Part of a small language model's weights.
Size: vocabulary 3372, 1.99M parameters.
Architecture: RMSNorm before each block, untied embeddings.
Training: a variant of SOAP for these matrices, 83M tokens, 2529 steps.
Each number is 128 + 32 x the weight over the matrix's rms, rounded and kept within 0 to 255. Layers, rows and columns count from 0. Numbers have three digits each.

# o: layer 3 attention output (transposed), 96x96, rms 0.153, rows 4-40, columns 0-95
# v: layer 3 attention value, 96x96, rms 0.12, rows 5-41, columns 0-95
# q: layer 3 attention query, 96x96, rms 0.14, rows 32-63, columns 0-95
# k: layer 3 attention key, 96x96, rms 0.138, rows 32-63, columns 0-95
o4:163154177141170076109130164124157164105162099077159160162135122145149102207073135119149131130146131091134095184126125155163135097073122105120098131094146126129162101151115119186100132037069131121130102127113087135110152130169116088130157180150110139086097103111161112169112113120145114089
v5:122104128118136098091145181127124097114166136185140106138120158130156101144110168126128092100141118103114121117126109075113123171124114113196146098157123087104105097145104131119102145112129094135087098145153149165112130151097079081168107105108144146113140126120096107129137149144143143114
o5:131141147125140154102122114151127142173133113095136133145140062096151141113107071117140102109125131108133135142108120157155152116085096150118105102118119149096124049149078164102156140144075148108089156151064122145133110125108153120073123091126110151062139139145168119095097153083120104097
v6:144168129098140152116146095113133104166125122098123060144164139106121146189120116112105132112085178142103157122151113119128113187128125176133153099154118142156123121120126179162144135153106139125163119132126138161090109139131113133113145112151118084129105102125129068165121134125094150134
o6:123112116131140103104108149162150135157159148124151183135172133101129114143124184142125117198139104097133095082121127117157085114117153108122131095109171113117132126131120081161133112123097129119050153146068085111147114091114173139145158099165085088132138190078079197165130119093143132123
v7:128110132236088086119097129156099120098156185133099087105166184131093152128147117108086138117145119108154089124137127093118166086136088121161174118115145130178147108154123092153148090127132144132155130130139106106156156145125110098152125116076149165124094137117117163073133091137217139123
o7:078107126114126168107104114129109107126131058132145111126075106115134099136110219150130200107184170138130149147086127137142132131097110135117123120121124140134146088109155095018109119158104141163129113107083124113112110135029090094153150164106117156135089127167135091193156126152123107126
v8:185084104133089139116078127133134124147065134125127164151166121110115104153125119152159109115127175135161120193142137121105138122110133141137115105134081080114137070155093153127152125090123125149083086096097133150144150173132155100113134106151105159136123129158096120134180140155164111118
o8:136098127190143134123164117195114128122136113117094136112165187170117128145167083130144094126149107130135129144160091081133071125102164119164141146202124158123121046115096168118064108154100180064144101129135089112171096121091124136122132134123110084135133124103160098117126212104108155099
v9:106094114102122146098089176123157074154158122130133099145170107149127131136231125123159107126170139141111091082169143134125142140143112180151134104108109152121185152162175147065095148153102107194133108127153103098097138080111109144054157100135154091133134123131128136120143119107115177131
o9:146102138151160133125070145145183151128141130158092119126092126087137070114061176145132094099139147175132131105148154104144114081192120085124151147160119125095096155104111106164134121079066110114139202118109113133159177177125147159122101057152051120119154101120114158137116109128129179164
v10:135093065119134153126174122112099106139123147126147157104154111131157101131132146093109125125177121104122137104151102121127127091130143089096167117153166144122138170117116120152119080113135160153136116148157133095147120117139138117115091073139126131136149145139152166089161152089117129126
o10:142157107148100168144145128110115109171130125077127107143118130131136098123093143171116156085099116162112054166098154164092104106176155126109136113130126132101132205126179135089146125119154127141142193104111167125108128134163111204129081098072157169071182153122165136119136134123130143079
v11:129131122180125154123141114083129128101117107184130134070117129141116107127090142145111143125143101157133113134086116073132120133117120132124136121129073123143099158106142078074100187151153145101134130157122153161133156121107114114121182122128120125128109061156130089122184150163189164155
o11:125173164176112113158165109186111101131107115090130174096072166156129122050124112091114126110142134085136143125120157123101192125103124094137119142064108105156156083124146155112148117101101150136167158154161119121125126136111140116088125156163138153075168151109161152137162160139130175114
v12:076134116065134132093132113101084138158124161135104116107141110103089098127137157197136147189064141205119158122125194127128128103113154191169126158186095130131124157103160148133111130113135122121103147159159157118081097166109089141113172129150112126102110119106143099167137093091116131117
o12:137153083173077123151122129178144108140119176105128141188151143124138157177109102089142117142212193155155108111136115098085126082129149117112100166094149125129179087106081117103108168170093071116130178081095172181154150095232172138085122129155128128168088135094059156094115089162125068156
v13:120129122144147108137131136086096143108117095176141124090137101164133160142128139139150085150131115104111178162107142115139165105072128124129137114116139115150067098131095132166116177081119154140164114132129156166127094154164151089103089177120136146108106138144135128121098151134117101090
o13:167142103113120183125134128119152144130135145142171128187137091113143134066124100108179170133107128036107115082141144069106159139153116152131141103133103155102112144112153164125111123128164156104132090097136128145146134062099183144107126144162162119120095109098146123112169154134165085129
v14:125120134108094109140109120151139115109137108119108151141113130147107105127137131118104143129172112089176118080120145134123144146164134124084134081174151112132130143104109121123128138124173122101097152098129129106114132110136115143142144084121124110134121136141150159132097145125063136133
o14:112125169113137132096120139110086143126092161084159127120132161122128072166106140152116120112109099133137105150111159139119152133103067133109110121128128133134100139095153127134119134135145118121142105122149212142160149143154154101132105194136145063124108126182148151105094118117087159140
v15:124126095113123170184134082104113111119158120084147122087121115124144148170155140163160161132097101124136136084055116094093133129129137124128086120123136143151139152107151143130103131185128069112126156148105138133104101108111124174152133139159126085131138111091184120137121139112096140119
o15:101174164095161112106141134123143122131153137160142112112115156139128125131152143107090140075158139110109085111156154129116131137134122075116165107114126085135113143105139153179140139110142095132145086072212129087099120099195167134159120092235199124103111163131101155152089085157114123152
v16:131116168176164152118095106112155122142179150143078131157139075117111153144130148080136124123114114139123106128117103123144155113125111118154154146140118173163150071133122120123144143099147130142111104092129111155165121133070183123120086144135123139128109172088145105156105108130120128125
o16:137169093148142122153131110139138121175133080183133137163117127110110109165159122133093127094118118111114120120155146118117163103150199113118131138149157123101178120118127146121141113120146164118115073138088137141071159174099096098132085112119141149120113092148060131098139111089145137139
v17:110121119111122132121159132140136157143082151141107148108118152143130138154147127177112120158143140088116129089105114121180177128098131089108112145103117117133124144146133137131147106142131124141112152090082071138149107123104100109165116119104127136156114108131133135125178123083191137125
o17:115144115136112148126108092155104142132184077147143128130131146121136108096134116131116120141155107181091158131067151130117090127119117167187108101151165187123099171087103134117099112139115149158200105112170115153159096118157131133149127166149138178100148180152125125097171137125161126133
v18:119145166088130144135114124128117094155184133112121126121144121101169136114133115175158123104103108136140139111144135188157143158147094139163141115134144152115137139123150101110080148114118134147169127133082150135124118123100136176107120113159076088101181104108167127116153138129116125110
o18:142113123136131131161073116117142149139130149129144155108144120095101125180153199174121124142117120151124107108135137151084095146207156141119163154137139138121132130118104222148130084133155089102105167134166166136152158132149153086098128121167122124131129129119146202156137085123133094128
v19:137159145177197137152176134098139180135152144170095092129085146106130087147084161129141092131114137137104116159110096177140121110103105152108153118133142117118158117122107119125129147148149185134130142160124130099142123113066151139175142167169087124113129112130144142114124153113123096109
o19:102118103147127112165093114143102148103083135118115155121128118103122127100167113132143163135115168118131106098075138110071126165154169129110113129074166107144106096197090149141116058093137134108098115137091154151076063152128141134078148154111174161117176124126114131105177091101137091164
v20:083119073118154126138106135134103103117120098145167115110120103097117124126131171127106149113147070125135109136116181093131132092098131148095067140168119077138102138155131093161170113190091144122111168091108160143125097121118132174144098123102124125112136163124083134067121112146147061104
o20:112171147124188123154151078117136126122105118103117101168144121142147155104119117171139153094133125079071142138111144108138109124164173103131116115099090141167100111152065101129115181159148132117206101191131164127141120139127183123136149142106176181220114129121172092186041100062107108115
v21:181170132101089148089059128128077101124106118089160086148129139101140132105113131137091134118113134139078195155201140154145161135184145160132100136154137110145097135116171115093121103115126107164169079166129082200124125130160168132142154132174141123129100135118163053068117164142099125144
o21:129126122193138162165118144093165098165096113133117229183103102153080117163135135136113111165144106144148151122135083171152146127116077096174121085126111153140162138057119117174162096176153164130055139096142099140150133104126127106080100158129161088131118102086111238183132138134120147116
v22:185195076112198111140145122107109117146112139118143159114151136097139116093139112097150158134130089126124127152141167100100096128112092120127158123106105142110173129119099086111124198112143188120119156107121173095109092135113155139140153114162090157109152126147159135174081138141144088182
o22:128139096118109128102163125125112135110097108119197135067164155112115185123139051164105096131087112110185106116105112131126106122147172121156163128112155124159106079116152145183098049066195089144113165175110209096112139098157180149067120155173112108159173101122131110162130149132119120094
v23:130167100131196130127094135136188135103129129114144116107145109132103114123205137107132119125148123122112146166098154085142115107094136137116087132150130116112142110094096118142141136076145131121167127150131126102155148115111158076130172176101149171115149122186121115131138120128182129161
o23:094150168127089122135157176090115149104111107165151068109143152117116157074078113164143125125157142073117154125106126088131139144132125112146158132125097130179151072152152117152116164120081180092161088143136098149075176100136129123149149135111086155112146086136108138117119176110157160145
v24:138172091141145148157172075118135148110130089102159083123127113140146149123150130156112116108121137140186167117114143137133118130115124123130127144146164145138140111105151176090100132111058135095129169144152118112146115119162100106099117132162149109149101128113166133134130130142124144088
o24:116147103121106126158134141147127081169150131157125141067131160069148112142173143100104152181145156123151134070154144133140149099161122114116131139115101131116141177153113108127124116128194140100098075117118117118194170086203149164154164128152119109165143140123134141122132109174142115125
v25:128119140164111125107153150116114166134091155127120149105109106144097123150145122126079109110133104159114112129136140134155174117061134117131122147077085102112129119086071112171154131097132170141111101081117134096132105185143107093099085170118128164168147139158084131130144071132124107132
o25:146078149165111141113181063136170132089157147152125054120212125130145115115093137119114109107139137097122135132099075062113131158129174108125117097143153177142191147137162122120131116133161145110145138119118166140177114131132131075165148102111151131155110144091139083085162189138138145140
v26:146086127127100135109161138120115135124149119124139092134129119134133092108114160105137155143125144134129141113140135143139171149180157136195146134137117135116120169132124135147123098117127120122132098067172131156155139109116180104138119161147172113156111130161151122118169115147187090117
o26:169123122222140127152184097138171128198095134117154155093115073127140144187104116117119141139161136141108138153164119154097132112119101188088128122156149171131143140086160130103132167136122173118151142139101127106153127144144084154130138132122105141111150137099104140083130138131112154124
v27:125141134140149126112101101181126129125162129109164105142103153137127177107069124138160134134093134172095170107193102146143125119174157100155118131109078127120079141102151157152102115128173095164160137129093117175169128132145129125162069149129132139151129112182149156120103111120100164127
o27:147103172145124146149143130079151140130137154119140173130145079169121142181156169095096166119151121105129196175102097168141153131166160102117156109147138114108139168093133086158161156174155111166114119119139129133050128118126105102151109130190136102088119136098180117124160113119131074135
v28:120075135158126128116166145138141132100132135193144081175142106112088109120166157101117143152125167117148116171101137166129164137144113151132156149109136173146113133130153118084163101128118120146143131131125156109129118100097183171146124127181108158123152125142186111128105092088120139126
o28:177140123166106138114094122085122123115131068151106172124097128090144140143138128074130136099160146162130142133125166111112091140140108142147163147127156072123089137116091160113145095109128066142130090123094106132115158161142145116142124128074139137159138131109088142145155094167106134092
v29:116119124123133145142147096140144164121133142124130113122137115092097123135096140157139097151101115119163131127091149122138095118159155118146149133131163124139122168119140078112107144128122151105165136147150080120149133112126103145149126099133078115112125131086150126116181157148074109109
o29:107124110121103101146104166161104099136076143126126180108113140096141117115135136092106165164123150164110094108141162135142133126164152136142128134127136100126123127160115154096132121140168110098127133118151142130139085106182116128074095167106161140149142123089160142108116100145150093137
v30:133169137103145142147110045141203172117122091064127104149086130119228126116113114113076136148111116166134144133119156118125139166134132168107130131143118142122127155057121168144104173136122162137151142123126115155075086105111112103109170116128115128123156122124149081171131169136096123095
o30:104137143125078085108169144177107109157120188124152153105132119075115115152128171159097158167103127061139126124140126118092134143132147133156102092098116192128091109168164100230132180103189110161106091087204160123176153150139151104127135144143109074175133128100118170127121036129161138121
v31:132111140108132089077137118122162114134136129165098120163101130129115123122132113139104139159175155120147107174115110185124134110146121140168191196126117145149137169137068058127151134093144151125158066122138088090085156129112150111088104096133152087120084146158164160125111127108049180141
o31:159094123137128128153092164113099139121158093156096170117126158106140144152110108087129117091080184145130108122115140144205113113164123138104130121101164127112132120099179150120175164095137115181162156132097104131131153158134097133168104120045114117124130072074104098109146112095130146204
q32:137175157126137186157125140130166147180059113133085147142154159152075096094130037057161143091181099139143104092171113131100137086097048115129120147155091191133136131152143182055081145098085114092188125140136071064136212085143142102049116189103111222149129191154073057183112142138120068095
k32:187168136075131081127129144126155125153185165163087169165108147173196142051134089111167081123200200092104158145095097169046127176195122136117131170120101112106053155154146088101123135161167004114121149172132091084108177116133123119182062140089161083162147224147169085189147172140149169058
q33:150171125102132114116147151140117121153126173179145173121190137141168132064079053089127114185143114180091089096100090131131147086136104136152153166111095209138167121096157106097121112126051102066158132140112152157123186092132110110103129152125081173121122166116117131152126115138100112095
k33:117092083108110201056109113194114146197189142082115109109063093150146165113156148164112070121144100138100107091176110124093087203190113183170104111159097107112083175141146163146149076169120099081143101123115117067077096139156201077134166149159173149084076224100175171072181125108074154113
q34:154145146044106105136166179168148095147124116108084098153155160138129087060058107127108140088212040136133139144101124131121182107106127124142142158135112159221123153171152123155119184147082124143109107168127145108110152156096145125074130121080130091154116117116071112080093140106147125078
k34:152140117148144128171098103134147158138152073159111078125114135116156141093118128144156143171137140130114194160150134201127098102211170128047151183067145071121153081130156131082143136066059065180158099119160151125196115172177100124125117157104116123078149064141118113166128066140155251082
q35:124114157149101136130109136155074135112133136113199039141103137126117101143161198242111111139131135132101133129134152136125115158179206152079117125139131120136129121132057156137115129089153161178106098111112129137114056139178153169156128131112159110141134120168117155092170139124120155172
k35:118137157147131091111068083083127148112129135128144153124146140136144054160153171117110139140155068161151101163058136048162153058109065063137156143136180172194151115137128087156112138105129165125108111182136105143209122110121095145088111111119087140148124107141108105075113130123148087175
q36:073106127168084084109165109119177201143137134076156151142132128110128108194109147141160170128120082103131123153106137137141071127127130149118179112131129041093131139132083113159116133175094212145142125119084117151103108105122186142144146165126164091117130148111120149098202084160115104121
k36:136189129077166073159112126107106153110110111092123127155129172101118121113081151110172137148136117047167130112129104110138157138101098085166141154144083119158122020141127079175137230177131193142116128088114089123162163074137067109086111155134145123160079121067192136135112104158148129129
q37:125117153124125124144102138200184064150135140105121114043084167056142118113128116086040191159063167146103150123161127162113182149110150092201117128225184172097104079132124114192145200211053173136178126101091110142134119073184088148186141127153197128151071080094120123115160099133145078107
k37:108083111093147157130148094151097068119095150102201088140196034108146134116156146140146146062170156102192062132123069080137176115018146120121081140111081187144161134157120203166188128169098148215148137055132107100115096038123138190075035132184123129080149127096145117120122168104083168135
q38:124084147065110105110063144110120131118161103049108145071097075138151139146135195091125136182137135058141112124166144078136135166148152133144057097102151129120077106145085179105119101094138143100171112052130125150096098163198137131092103115107169092185164064152182084131139088138105145133
k38:105114149060169201141087094155069102130175115088139170185113157177121127126142062150225124149110163155075134093070105147163119154152095206149097158124064154119094193162183148086139090124084128125082167127178157119111111149202110116164100161146123110158110137166112116114181168113167136147
q39:139140056119146123112096113131148186121135157157191125090030120169205144156094118171194091180088139082148122129110140115106116093111180072120157072132229075114118061114100168126146094162153144170129097181085198091113111090116083136116130063076146088153147123086190225067066164169108162190
k39:129118152153114123167164079173091132149073149107088113080160136102236080104074166087159069069177169140128135163133163145121126143005106067162152149120103201102161119095139122105078087107098174180146159149049136152145077128067186123179168092080139118152117153143108101143093048117138161209
q40:139088134167162093107096098095155180119152146159096146099106128208117121193079179122091088133208119165179105055126120229142101143135159133060153149139142165105097176111140074118049144137125151126140166073094182186146190099146121063120168107144139161135095144191113093131110128130167115081
k40:153167179091154089102138100091167180106138140145153160173209099035128117141071123145125100107192065163079130042109109155148135135118068148135147077182118077113100145104139141099124142167116158158116097185096043158158152197148101083143097093150083103169140069080137069143152090157143149190
q41:164108117064124196115138144114119112163128098108108126185158161096130135110158156180074129189153172136106102072074060094138116131117175138185124136162181082052122171160121102111137128166033112067147156150053137134125112118217163082167117125095154142109138122158098118163170167146099082172
k41:135102096088167124115061132109156112122128159123116165155183038113145105091154139079194005088129132103095087117188153117136132152108086136111110095165187119194106107112175100165171100127118059199102134130161123094120136155157147165110079160206176115119178180136127159131098087187071143069
q42:095097183127083182204207126116150191117104076161048106154044104114073130139090206093167129114188144188208118177142104155138134167116132110153133084152096115158094185144146135075156135121144117194130092132195109144117097116121147140147195110174109140161131173171127139112113158180096152108
k42:182190111103187081171135149150150177099171132160129093161233124183088119115089139144131183186102121114143115114140142128191087176133160157126086135122107142074180100125119175174153148126141172166140098119128158148164077181187165087125122060134133139134158100127087098163083118062181071107
q43:146133149146143160155164135118100163139135111216102115132148185116122125120178092200117130091147152109108137151130166184060177103130103087107134113075175121124210107109164140177114173174150144083086204155160187105096182099185184144148131102143154124160227123169098144041153123115139122075
k43:161108255116147026140154171145083081111092137180187106055087172128150169092124174151140140120138096152174101175121074125159093108129136187125162154111183107098118191092115153146150101108112122122182058176089117126135144138106106195121089131146106093166162168048093103124110077167127138154
q44:202167175146137077155176117116134158147173086176138093065169210118139077217116000121116106131122149152125172108198105081156147130097103144110149148116122100155076140099088126100065138128112121082093037049135100096125171143207050078123119086135104079127185147143133105145182112138158205175
k44:104125147143115170174102102103097204077146105028172141092087122131027161060107198157223132111159119103118164104064095134128089108120080062149192169182118150057117155141139168139131110118143112085110142250114118120087162110074135154126073158126156180131143104135175199152124101088096059173
q45:201110165098117141101161129162062131067143143151156159113127140093165141141160135114140152138078089181195187121145143172118066106139100122123130124137136135049175111174170099085151181142172113145141157126162115139142152068122080074118184146115066192119152103173151079147167046132107158173
k45:102145125147092168156145204108110102126240124080094170121148095156137195133078092169118062126149211121137145124174097119138136161160108132098094107106147094109105104153148098154090189144097051110162105111083119152087124180127131095122138132097106103156100223090107176101111132121117117123
q46:127132238123186092104137149116125157100130168068074103118122119080163143172173220093159121086109170168115145038093118081172136106089118149197133149081088169178160163122055108135090102126136194102111126171102075129073175177125125066160149111106096083116156134118159187151157081194140141090
k46:087130147157096071108103190122110158089128151125131121189075143129177089106127131102125143112118089112096142134215104191080092125170144104114108083103097094126185156145223157117144124139103083219063088115170137144102125165120144164137084107132117128140117088103126190166156169063124085101
q47:089127174139147154211164079088087062139150159177155083152146124147115164126122107081170150093121210166122136081152149159152097109095109204168133061122100073096182104145065153088137036040120124178163150110100132118087121131124178158082117060155137125127170102109129113116154091097224198142
k47:143113176115153068132125210079128116084126141157086076097159141155092120074165113096183176117091177141086112211082104110091054125154085098130102154065145157088108133067101079134137156160121085108070158116158038118122108127107149151147143099125126192157065163178152142099166175109179114161
q48:100077090175080110083089154081097131112154110102159092144106100126157136207178183145130176115084163062094129125161183067162096120076189147124121073120170096119161104093110098157199116189157181159105126121173146130105076146160152120172189111166126091058127124180175146065186143132106149194
k48:131172105094157179174096096123174076120097107174157145138172152131140118142157073150105152144117126119116109149194161134152109107109059146102119103120138119188117100132165165121142146157129152094082170142128087077110177078106129099097093160135160156184163133077129134142112163079156119088
q49:162170169108170118176195112156119088121077157172136149128105164156073115117085124137145090136109136143103116061099163110100166090176081077144102192121087168148134128118127093093118154081067138147146101143107150118151149115091126158111128132134165091124160128107122142150132148127174101120
k49:097071112142126120147139149158088162124155200099117119126086104120125097104129107081148072148151115146081096137092127127093130166133143143065134092135146213120138170107144084122128074105140117125134104142154095124144126129151093151204146130140059067155130112137079152153143071114121157143
q50:148160106162210131149153071148138119181124114113092146079205137093115136122107086088144100144119104064158112096132167161103137063106088141124116201173122165115113171111152118096096152121159157120091094147188133119169173107036069094152114181106140147073110059111040105113101153137185146064
k50:066135149169075150116162116157126078176114115140095128106070078117090142089175141150032093088122068111161131099058133184086185120147169106166149097119133144150168178180184117171106176171099077165154072105150123160143144134102160124167164127058133080119158140151156145097228105122145136182
q51:116125119169143119094134193162113134142089110103106147141152189102105144121114100115153104153119128133100159078126177206133066125102148127141051116177096146136153154071108170184166128120146150097096095135082176164058069124149152163119156145131173092101144106112125109135174094117122123108
k51:178130061165066146125122169097111143140158149169159172087117098102147065130157113151086189092100156133185131096179095101147084128147151154101145070097123176117129159115085086135147088180197100129079159117181093142117112073150136197060119151074085151096120087180143132128181115143101092166
q52:162167159123116157168134115077153122114144167104112164088140115147113125102161146136144098099077061097070108137074105121111109123103113151129209169058113096116092129125133095073136175139122064124107111087097128100094145127076128111190091162036120136125108138104166120211111098105148086084
k52:165120129189148130074141109094148112092152102142070188130119152184080135148158136127159090190125152139123093129146127129052123037109182101121101158164111099127106133168091100080159083113154060185166054082078086133151064103161100147083071089126121127086134172163143178138188148165058142098
q53:124107111092159121118112144124126125155173085145101094144118145132081173104061066157156091101152163140178149067111139141169071158119087136111154061173157053190170077117105170110186129117091156145050185078207127146155160156211136183115187158148183192149138155113117155170039091186129100118
k53:202129110140148082131078115153073099094115165114132093071188130055118130110132125183101122124085172154106165116136164228109123122080152164130107115158168127082087098109062139133155194138172051139153160183139181148111164093153241049184115109130161131219075103141096061167157141139180118131
q54:138131127103167107109130122170161123161145138180177086137105146171168109084067070060114122162124110144138102139126136137123192092203082144100143146165153165130114118121170199116128117162105150120153140128163161097093147106084040159088137112181148139178097122095078148078059187162139135108
k54:085154188132163140149139065212157125194208172077075174060094203178181112097127117115165125124195149164129137155125147108130125173127187209098116132128074175104135081109165168107071140146147163101121149078161075134149088142149145141154190113115143082105087123117162127175139065147166189134
q55:077111133168128075169164154110008177098132159173152119213134183099143119184161101105092107099177104116055203190139097131117175144083180145059172069090152115102087107141113171153079125106152040128206074138090151195200153070060224093174163167140159141203086138189089118091102149096142114095
k55:117150093087151138010132101194199120173179096138160038191105183165049164050124117151120181202236140142155153192046116084042155155211119210116129139206150156094089146100166094191077145154194122142162101172156068077170141221150099154179123124095179136094180167108140112130110086102096230105
q56:095147103130126186160088074142107170127096194130100155131134140101147158183159117138130096145085124130062130120106120100116150179189100081040182071166148131081154131072123123132201136136095153114051112097201099160097069126129152113144155117094123133160120077137153066132177142068144090119
k56:149110181150158111145164107159107142169125089127153092091057071111054103110112078165077120044125135109126133080129167119158108087126170096115104187124150088131151138113136099101151122118166158204156132110156114125127144084147158158125105116140154160124145209110090094109051165142098067231
q57:119182165145108132072144103176094138187134123143170089066107087150083167129146120115113109192155097175088141146075194137113071128118135142104112120150074050095155146108145131081081126160131145168170064141108125005094167160138122144120179126148134156111108131145032056066091166142066122127
k57:103151121159047179121034117079087155104140137175133207097154166174134088108150133143170105183152118172231117164148164156166127199106123119150065184075105100127097066162111091115110145214119157089177144169135088142123116141162227139075214069123136137124121120094127141172121066166105116194
q58:191201136188122107086128110107116157110154182110032159201124124110074106123190133108115123186124110147170103120151136103136105153097148156170171066132080184082148114082113084213111121169162111093148189175142138105084132095130140095119111123139114130158162121112123017153136142146137155167
k58:165104186169184123129173147090085103120092113179173160145119107169147160123162125180183095079167143081094157158115123098132090175166100139169189086171086027124159138138136165179089104178216114104068097197171097075126131143162152100137200176142082105136159152054128190152111163166109114113
q59:144146135147126074103134104106192162124116109038184152076116087173132215114120122151118095164181113117104083053148138160135159107093104194174141190073110136101168163243083033139219101165128127088065127105122121100171115008144117195138141131126207149109146097148111125115138200151125182104
k59:093182091130104154188143181127192171066072153153072141121070109139125058144106128230103103161060137196118080073153118092146186192099129079074193123134088135136120090131111176149073140077167103167141137113159117128139155151138141134120095162186065117187141172078152107067202085171097136102
q60:120165118143136134142167101120106129081137127156095124154197192116097125152114137124125177147165128116144108124079162082139130144111100161179107157183152102164050171080167116050153135158132148181072098093103157155113137077060127102103041109149084164138119139105044129087110135106104184086
k60:131146105139117128125151108136151099122127137148044124134114084087076176114139148113140124146103154134177118122071102150121074110141110168136114150129106143096157082166106111121037073183104070136111098121163108210151190146101130141150150106141138035142106188176184119226136103090152131114
q61:202096138096123131136196069173174085107157105102096132135185105129112084120096136165156180114072165130109138186125154116101075115183085065143146155133081225170064124145167135121159098117126131128228093155107147143124050088128054069158114157138216144086212089147091113125125126155098168141
k61:115126106105108158179147181109040175142139131073139151168124071155075153174047132091167160115064114114190175190168118073189186092182103099148143098166158111142160126136173098129142112135111118170121121059111142124080006171177078151181153221149126071118116162169167151129148080105144155165
q62:139092110113175049120127129076123146123123129158094128115092120178082182161131095226116118131139106065090181170120153100057107154154136144143180110183147139136089111140080168107138110135128130124162140126146072128076148105066082082125126157104095147153137110186112156222062136081143193049
k62:109134168175081143133136094160145102113140111138146140111151128109117167131101123118183202068162143125114127175107128121158170049158154106132126049195131108168098070103059076153076062191146126148112098169108149148182152163111100087117044095149145129162116175136127123096150118084120090161
q63:177130151125115111096195177116111111097219201185143158104145135200150089154177186151108098066206067131104116122110087156151128134127127114179064143142136144136188188099082130057173105122091107196116183033170115159120094099109103166135139130123095143083104147089147166131111111183155145153
k63:120079093202107000120096114095161129083182082108091130141136134146130104185169154178103079135120144132075161125137079143141099096075066143115113107119111115013163019064151121127105103047058135121099138154135111180168121147133098102081135171174059115122130106204192105148133082160108024136
v32:167195176098204158120093128118083174163111146077094168148085138117172104098107111170121120106140151103185101135162094141104201144105118163110097101155144120143121118115097133080160102086155083101111097054095101242175203153130111071142075063129155084190113138102128096107097120080103125084
o32:175078109091070147085131101148116095101114155140172150106093108161116157094098161061096158182161138142126162171095095163097121100116164105142144067169130144137120109130129132127147136197130045153166158124063125160135071127128186168092117129136173172182118129069114118225112109156203147194
v33:181081128170086129068102127122136123037123131115133162156121140113203131181189085149093085117104117088076110122100184073090141107109140117088120160156075148118110146181062179124100133053135120112164162207171093130118104143094120118093101145111138148099105062105067072184164205128055136114
o33:112103133205124155156173172112150147183086139148174094162071136150122163169108076131173127087152106200157134208129176098080121133169151145060133143142170138132069124168162127125126102116105131113084144154097185082123151138164137136119102194141238107106132159149113137119088147117111124091
v34:200061067127056193089097131142123144152162091116146094150114060114120109072080163136168132170100069134156183113148144146089074100068123200142111136121113169141070171064134055102066099113089094110043146156105088126154102122096097204153124110126108095166149141183039103083130118116149058049
o34:167144123116176175098102139143092041123199138128142162143149132148114143071080135033144161123083090127106068113121152133145086143169174100142236107094125113164076167096120172131135142151084153117117133184194089109135165147089204096160145152154166080087125084146086144148149130124196099094
v35:092167136108103086209149148127187114173095145111179112116091136150084107131106040128177215128110120175141138152117085124189176095167121107110177187090204176061114150219140153102190101066164085058153085134096114143174136122130091126188051099054139151226141195155134152147164037107211132129
o35:105147064123111155101141127133062084121105167145098127139204113104144159140190110123053030161143157103240153099146168112127102117117119111155211096142086085077159130039099096127133144152157104115162154122086148192128170152108109121115134085166121088201151113074083120166107209140083144123
v36:104060148139093110094144124154126041160191105105100155176151101118238144176122070155071076148097127113145070150103167047098136135136159137193104124155085083123159108161195190099108136128113147090043071115099111083090122118178093131108069120116117125124114095087143117175099138118115125138
o36:059149172119148175144155122112151142102126188138123120115134065127155167149100152166161175141130123119144141174104134161145108147149103172097150133128163148188133161113125124075139096125135174134151084187132169150105126151125096112145091154050177175127212046081133216117153148136118142186
v37:079158077110102174102153129148120067111124098118092174112149192162082154110108126172103171148097158106131183192163105126126118095095101108033122136118133150087123122096174163150113044155173071128087195173153067132060140125145200202097151120110078078160126201163172142075224056144162139142
o37:112085170126164080088144137134125201132077074083118095127102064106101123124156162160113124142145141143156117089118136156174161169173150100132102146124115105048144101137081163119176201130106169116095092175178150172114116155094149087132172086161147072131159115100121065179146171153158087099
v38:143150124189197094139144177126123208129095149126099167156084112149106075132122162156092163196063137153092052157104076168135120105188177091040135170171143094165106134153152150084170112136191171162131126122125123138196114141118168129156116206120135110100117187157151221165142102076108195142
o38:114139130080090109150085088149141118173132136118170109143106151118100080178143120150115140065163098119155136100159125105129116137108062089095076098201110167123127090102197175067137128175138136094160144136098156096166167137129123102113127115136110145169107131096158138194122156233154139114
v39:150115142193109124151094159099088133152123144161120149110180072147102070090140170180184109145145151162098117175159096095141129055103125094186155153133074130073126191095134156100076120099119027129109147150136160201129138102114112079184025161204124178152030149151148157095163102154136135179
o39:112096133138131112162071074103025131161108108100177116124203137101131123167044117150146106134082172085122148140113164161105150131154099133130149089161157124162097112167104144157185147207124123123175114176078131155133213156157107156116149146199133127100140076170171086152132088098113155145
v40:169094139068118115192121144141146191113111083228127105109053117126123169172104144154190070123148173132078148065116121124161098118090074046109192107107156111155058124149191148077122127134132141136154194109122067121179138115122097140134126038131118136097120153155126060101040180156061143140
o40:113134134213127115119167137113149073132102165036062172133182154135126088164187123152079167114146161122131088096175107150076167101128142117142165121092148090156137084127144176090152079075093104165150124075103116100136146138174193097161094176117105115098067166152221119188085148138152106134
v41:176135167000215129127114139125115128066116154119131160129130065104183130128169068153177099170066080052110147103142113140096126177083115169165149084141111156151129160097139137143103167196105133050149102141134095110089159091124106119129151143151130099152102130201138189136158128212192159060